config.toml
hidden_size = 384
norm_place = "pre"
tie_word_embeddings = false
init = "orth"
init_std_up = 0.0387
Each number is 200 + 30 x the weight over the matrix's rms, rounded and kept within 0 to 999. Layers, rows and columns count from 0.

# q: layer 3 attention query, 384x384, rms 0.0593, rows 0-8,128-135,256-263, columns 288-383
# k: layer 3 attention key, 128x384, rms 0.0562, rows 0-7, columns 288-383
q0,179,151,176,254,246,221,194,184,168,157,200,193,243,149,235,166,253,257,216,218,217,164,238,190,187,221,216,182,156,244,174,246,226,198,197,214,155,245,230,219,165,253,301,250,150,191,219,173,151,226,135,195,215,146,205,243,232,177,177,175,187,200,241,173,156,185,134,211,145,209,159,138,203,179,183,237,270,198,235,192,177,192,201,204,167,169,144,139,183,168,177,199,254,156,222,188
q128,216,227,217,250,191,171,255,218,162,242,172,157,244,194,184,207,220,202,206,197,200,196,235,213,222,157,207,199,198,219,210,217,190,208,160,259,189,218,220,172,183,201,210,150,197,208,212,173,212,155,203,135,211,182,207,204,226,254,239,186,205,226,231,216,156,185,254,233,164,224,183,217,206,206,236,191,166,182,232,163,225,238,203,187,303,179,144,217,219,221,165,195,164,217,228,230
q256,205,206,204,203,265,174,226,174,166,205,208,199,224,154,167,203,228,206,166,180,207,198,268,175,195,205,205,229,199,186,182,171,220,192,218,126,148,174,252,216,149,197,245,187,202,191,226,179,206,180,194,223,171,211,214,146,182,157,182,244,187,169,200,224,217,176,178,231,182,215,192,193,230,189,249,267,194,186,204,203,193,211,208,241,227,232,212,184,189,141,182,192,219,150,189,218
k0,155,258,193,131,154,169,154,228,238,232,216,207,193,164,328,208,178,254,190,180,223,162,159,224,128,226,140,134,259,186,227,175,157,227,258,155,199,116,197,216,171,187,211,298,242,229,217,192,126,305,254,162,189,127,213,198,152,211,225,183,187,248,193,187,245,147,174,189,200,205,265,271,193,155,190,146,198,233,175,148,276,205,175,168,153,164,241,202,162,258,214,154,126,235,200,216
q1,213,165,186,250,206,256,188,201,178,160,186,203,216,131,193,196,262,267,213,228,214,191,237,179,204,239,215,200,158,233,154,243,222,183,194,169,155,245,215,191,186,253,298,273,158,193,167,208,158,202,133,194,211,135,233,211,219,183,156,189,191,196,240,194,212,170,146,190,161,187,162,149,161,190,179,249,271,178,230,211,188,157,226,225,176,211,144,180,188,157,190,251,228,145,192,184
q129,214,219,209,282,190,227,217,217,194,241,189,167,217,208,204,200,240,189,210,172,198,199,230,230,194,149,188,184,242,212,206,223,199,192,186,240,182,195,232,170,258,168,179,216,213,182,299,163,255,238,163,234,244,234,164,201,173,242,271,262,214,178,164,204,172,161,178,165,190,221,181,203,222,153,224,145,185,235,186,192,193,177,171,212,241,162,190,222,214,232,172,199,174,192,237,229
q257,205,182,214,182,251,197,200,175,187,223,217,224,224,164,210,192,192,178,165,187,200,211,246,184,179,213,175,239,195,178,189,208,196,163,233,123,162,168,222,181,169,204,188,199,203,182,232,205,194,189,202,228,182,184,198,127,187,173,152,215,177,173,195,224,202,202,184,192,199,193,188,177,206,213,201,250,191,197,204,228,191,222,202,240,226,267,204,211,193,162,188,187,215,134,204,201
k1,161,206,169,144,122,161,160,213,292,167,217,177,214,146,304,198,219,279,174,199,188,155,156,195,97,196,135,162,261,196,258,186,178,220,269,178,230,156,131,216,163,222,225,265,157,268,230,215,145,316,254,156,161,139,208,216,179,221,224,124,218,262,149,146,196,196,204,240,194,232,244,239,179,168,173,210,216,243,197,143,275,245,219,183,137,157,226,164,180,266,192,177,105,281,231,204
q2,219,121,156,176,248,188,217,161,220,206,213,193,217,218,278,211,202,277,221,232,185,206,203,198,146,235,159,167,191,198,231,170,206,187,217,144,163,213,161,225,168,226,242,295,208,192,203,176,210,254,199,219,179,184,183,245,229,240,185,176,154,201,199,205,220,185,183,201,226,196,186,199,183,221,167,192,206,186,223,168,212,260,189,184,169,191,212,140,177,177,206,142,201,179,231,212
q130,192,233,221,222,196,211,245,203,244,190,188,214,198,216,207,215,222,177,202,176,198,227,193,160,203,178,221,265,232,195,240,196,174,251,166,207,205,215,151,226,175,186,166,235,181,176,219,194,218,171,217,157,235,247,165,214,198,195,219,215,214,173,224,206,172,203,211,177,214,212,207,210,224,170,184,171,205,275,212,199,219,208,161,233,191,226,168,242,185,224,186,225,142,233,198,198
q258,229,188,175,235,232,220,186,168,86,168,154,159,210,152,113,180,277,159,206,186,249,165,248,166,230,206,216,165,162,269,148,151,264,178,165,191,207,242,232,215,209,224,169,184,237,175,225,179,215,161,185,238,181,220,200,207,213,200,199,233,150,174,185,176,146,116,127,216,126,237,186,133,256,169,176,213,229,186,251,210,161,192,232,238,217,166,196,157,227,177,147,192,278,206,162,194
k2,187,181,239,246,195,208,162,184,201,145,197,198,239,190,223,196,182,222,172,217,169,139,215,174,224,252,225,240,170,173,209,187,231,223,245,224,187,212,240,235,202,172,241,200,164,165,209,206,232,226,210,225,181,181,226,174,206,196,194,153,166,187,202,208,217,219,195,202,217,242,189,201,173,214,176,196,196,155,222,164,174,210,191,236,202,220,180,188,193,188,189,150,145,194,182,210
q3,134,226,196,250,222,190,184,196,180,212,201,168,148,216,183,207,174,98,182,200,158,208,163,183,248,199,210,221,171,166,178,203,197,208,132,206,248,191,216,202,190,117,207,96,169,172,211,215,182,162,231,222,212,232,201,170,177,191,224,236,234,219,199,199,145,224,210,175,196,202,208,236,265,188,290,148,195,269,154,252,176,156,207,201,212,198,197,156,223,218,190,202,220,240,190,189
q131,191,180,238,142,181,184,146,207,135,181,199,197,239,188,211,207,205,278,219,182,246,125,181,213,190,192,208,209,185,218,163,217,227,196,260,249,177,137,223,212,242,221,173,150,251,248,225,152,195,227,124,245,165,161,211,174,189,223,174,155,165,255,177,194,193,167,191,209,171,243,201,162,260,204,234,228,245,181,209,206,193,152,234,201,220,157,248,192,228,204,255,168,248,188,207,172
q259,191,188,201,202,166,180,198,231,251,230,207,208,187,215,293,214,145,245,199,216,158,228,180,234,191,229,202,219,229,174,217,241,172,221,172,247,218,203,149,209,200,180,222,237,187,214,144,204,224,238,227,167,194,219,229,194,254,194,187,173,269,202,203,219,215,248,250,224,249,147,249,241,187,231,215,174,178,240,185,177,230,196,142,165,179,153,186,220,166,240,180,216,180,205,237,232
k3,225,222,194,212,183,179,196,219,236,246,209,191,187,207,166,233,205,156,209,181,196,193,165,234,167,180,172,180,212,227,199,201,194,235,164,201,226,232,219,236,220,216,192,219,171,229,197,194,191,193,198,184,207,241,182,243,132,211,199,211,232,216,216,223,181,180,187,198,186,198,221,185,203,157,181,161,224,190,218,166,225,223,267,204,132,188,213,229,193,199,181,266,227,162,229,200
q4,196,217,221,176,146,232,171,221,252,198,185,241,174,205,198,214,223,162,190,164,202,185,171,190,211,212,202,216,254,163,245,204,185,214,197,181,245,176,212,159,167,162,252,156,175,220,203,190,213,209,211,200,222,187,244,168,190,202,230,238,196,154,174,203,187,238,206,177,232,179,206,244,216,227,149,181,175,229,178,237,193,203,201,206,196,222,189,250,233,228,207,216,211,197,217,163
q132,173,243,195,185,174,213,153,199,182,221,206,183,201,194,169,208,239,178,194,197,213,210,210,233,190,210,205,142,211,187,177,221,215,184,235,234,194,180,232,178,199,268,245,170,223,218,233,167,215,195,227,236,178,210,248,147,188,167,206,216,208,157,197,206,208,201,155,219,183,250,187,172,197,226,207,194,177,170,170,213,185,167,203,203,209,168,222,188,153,225,178,203,200,129,185,186
q260,188,190,233,183,140,186,208,213,278,227,248,236,166,245,263,204,165,211,199,200,179,267,142,232,152,232,129,192,205,156,227,205,169,207,207,173,189,149,159,179,174,169,181,241,193,205,181,207,193,218,185,220,179,206,177,175,211,196,164,139,235,218,238,208,212,217,212,195,228,163,227,249,199,258,184,187,193,181,147,183,226,218,171,170,165,253,222,229,192,234,257,226,150,167,241,239
k4,159,215,181,192,188,220,188,179,204,178,213,199,220,217,234,166,198,213,286,179,218,159,200,198,126,157,180,223,189,250,198,207,226,215,221,191,236,198,186,199,211,238,192,203,204,210,201,129,202,206,205,189,205,160,201,204,159,181,203,217,181,237,181,211,195,199,164,237,160,174,220,164,209,191,163,195,280,256,230,178,203,189,230,200,133,193,200,181,211,221,194,239,217,216,234,163
q5,144,205,176,170,227,167,162,208,202,182,182,175,211,206,193,246,240,234,207,219,188,199,223,196,226,181,226,180,187,208,177,200,222,204,235,207,201,217,195,225,247,180,168,162,231,231,193,218,209,190,184,207,181,201,213,201,197,211,241,181,145,236,216,174,185,154,203,228,211,218,173,177,192,190,258,256,197,207,207,226,205,192,222,184,185,188,192,221,238,209,178,151,190,170,234,183
q133,242,226,230,240,189,243,188,207,218,183,188,226,233,225,169,220,202,198,242,173,204,186,193,211,228,193,182,198,221,221,177,145,218,239,185,159,197,210,152,187,258,155,177,196,224,207,233,155,256,168,171,222,217,227,170,242,208,264,188,257,207,210,197,212,252,216,204,143,181,209,239,230,208,174,220,159,223,201,240,197,191,153,196,235,198,195,223,227,197,275,247,175,198,160,185,212
q261,192,167,212,170,263,190,178,162,167,188,212,211,212,182,229,195,197,188,194,191,228,212,247,204,206,213,183,229,165,178,181,186,207,155,217,142,148,164,255,201,190,208,236,212,194,178,232,204,176,198,195,254,204,239,179,142,188,176,143,220,169,181,218,190,218,223,186,209,173,215,216,169,242,219,214,265,215,189,180,243,194,191,205,211,210,264,219,196,207,122,190,203,234,160,191,191
k5,225,243,194,209,159,202,183,161,276,201,267,221,217,220,205,223,170,211,178,190,171,216,138,194,167,249,203,183,193,178,203,205,184,241,234,159,222,170,178,209,157,173,183,201,181,276,186,239,194,249,232,194,161,195,165,196,172,178,172,153,248,279,203,229,236,149,201,245,210,206,229,190,208,160,208,218,160,200,163,198,221,209,183,149,173,233,206,191,210,185,159,164,176,172,173,180
q6,171,241,230,126,178,195,183,222,205,192,205,209,208,172,177,198,193,154,175,194,167,220,183,196,210,163,217,177,224,213,169,185,192,219,213,260,211,172,198,205,169,165,187,152,231,241,180,210,185,236,236,213,177,197,182,157,193,176,234,250,185,206,182,206,182,191,222,220,182,212,209,198,213,195,225,191,122,219,162,233,195,214,190,202,238,235,216,201,247,229,200,212,187,224,170,206
q134,173,230,214,209,185,206,175,219,221,200,213,183,199,176,243,193,235,178,123,216,268,153,208,209,274,189,279,210,168,195,153,187,233,188,230,227,214,269,160,171,164,270,141,228,221,224,262,191,225,194,160,258,183,178,181,157,198,179,180,243,197,168,190,250,221,165,190,180,154,284,215,181,262,215,206,230,203,217,222,202,209,202,250,213,238,231,212,191,152,253,160,176,213,146,233,251
q262,202,202,194,153,198,180,242,214,211,263,227,251,166,213,203,207,154,205,190,174,181,230,182,229,154,208,198,190,217,174,216,225,179,212,164,199,205,209,107,201,158,191,188,158,186,235,191,193,187,185,229,168,192,202,199,162,180,207,203,184,200,186,199,193,283,208,251,223,242,189,256,266,180,224,208,220,169,232,141,241,204,201,180,200,183,201,236,185,184,203,254,202,223,155,217,240
k6,230,225,182,181,231,188,230,180,283,191,206,206,169,229,199,251,148,177,268,148,141,230,109,176,159,263,132,210,232,181,235,173,206,193,163,170,277,142,172,250,194,148,221,136,223,230,183,275,194,166,269,161,223,206,179,252,105,209,164,247,246,196,229,211,190,202,218,148,173,190,245,230,170,152,189,185,196,194,232,187,226,238,185,122,140,152,240,246,205,177,204,172,195,189,255,207
q7,195,175,210,294,207,236,164,249,221,192,214,211,199,221,201,223,180,104,205,224,208,205,129,169,243,205,255,247,184,194,136,246,210,170,142,227,205,211,251,229,211,131,230,143,134,208,210,212,172,171,233,241,159,176,206,124,176,123,199,265,244,238,204,213,146,227,161,212,211,211,200,167,248,166,203,157,175,211,108,271,160,202,193,231,229,217,210,212,200,226,194,237,187,194,209,209
q135,169,162,176,233,231,162,164,188,201,249,200,211,205,205,222,197,207,165,170,211,233,187,245,184,172,161,269,194,180,226,167,264,205,193,232,221,210,275,139,223,228,245,195,169,165,225,186,216,157,168,209,265,157,166,214,186,213,186,201,115,184,192,184,189,148,224,149,248,172,260,199,182,203,293,194,235,168,139,247,201,226,234,253,217,200,187,216,204,178,156,198,212,210,232,180,222
q263,163,201,180,200,208,183,271,239,219,221,266,246,201,207,195,243,158,220,172,180,185,229,214,186,223,218,231,216,224,162,183,235,208,211,230,249,196,230,176,211,184,185,181,138,185,251,175,174,192,200,234,143,170,222,211,153,165,179,272,207,209,165,185,238,271,206,218,237,256,178,244,259,192,231,230,215,177,209,154,235,178,167,169,214,208,208,216,176,212,202,254,172,247,187,236,229
k7,179,226,162,154,168,147,246,181,222,187,175,177,180,165,270,223,212,229,200,202,182,155,195,215,169,253,157,193,208,146,248,155,185,204,230,193,243,139,193,220,175,161,209,249,245,267,197,204,126,219,271,116,186,207,221,247,204,221,219,171,164,213,180,167,143,139,199,194,242,200,200,214,182,140,151,186,207,228,212,145,232,249,134,140,126,186,210,180,221,248,213,190,126,270,271,206
q8,119,203,249,173,99,168,164,243,211,184,184,184,173,185,161,201,231,259,190,198,192,192,199,130,189,128,215,201,251,206,184,209,175,217,254,281,263,159,154,164,202,207,177,115,226,271,188,154,166,233,170,206,213,167,198,176,158,221,201,194,218,262,191,175,217,176,226,211,210,207,196,195,156,195,207,217,190,191,189,196,193,190,232,168,180,207,205,215,236,200,208,205,186,143,182,192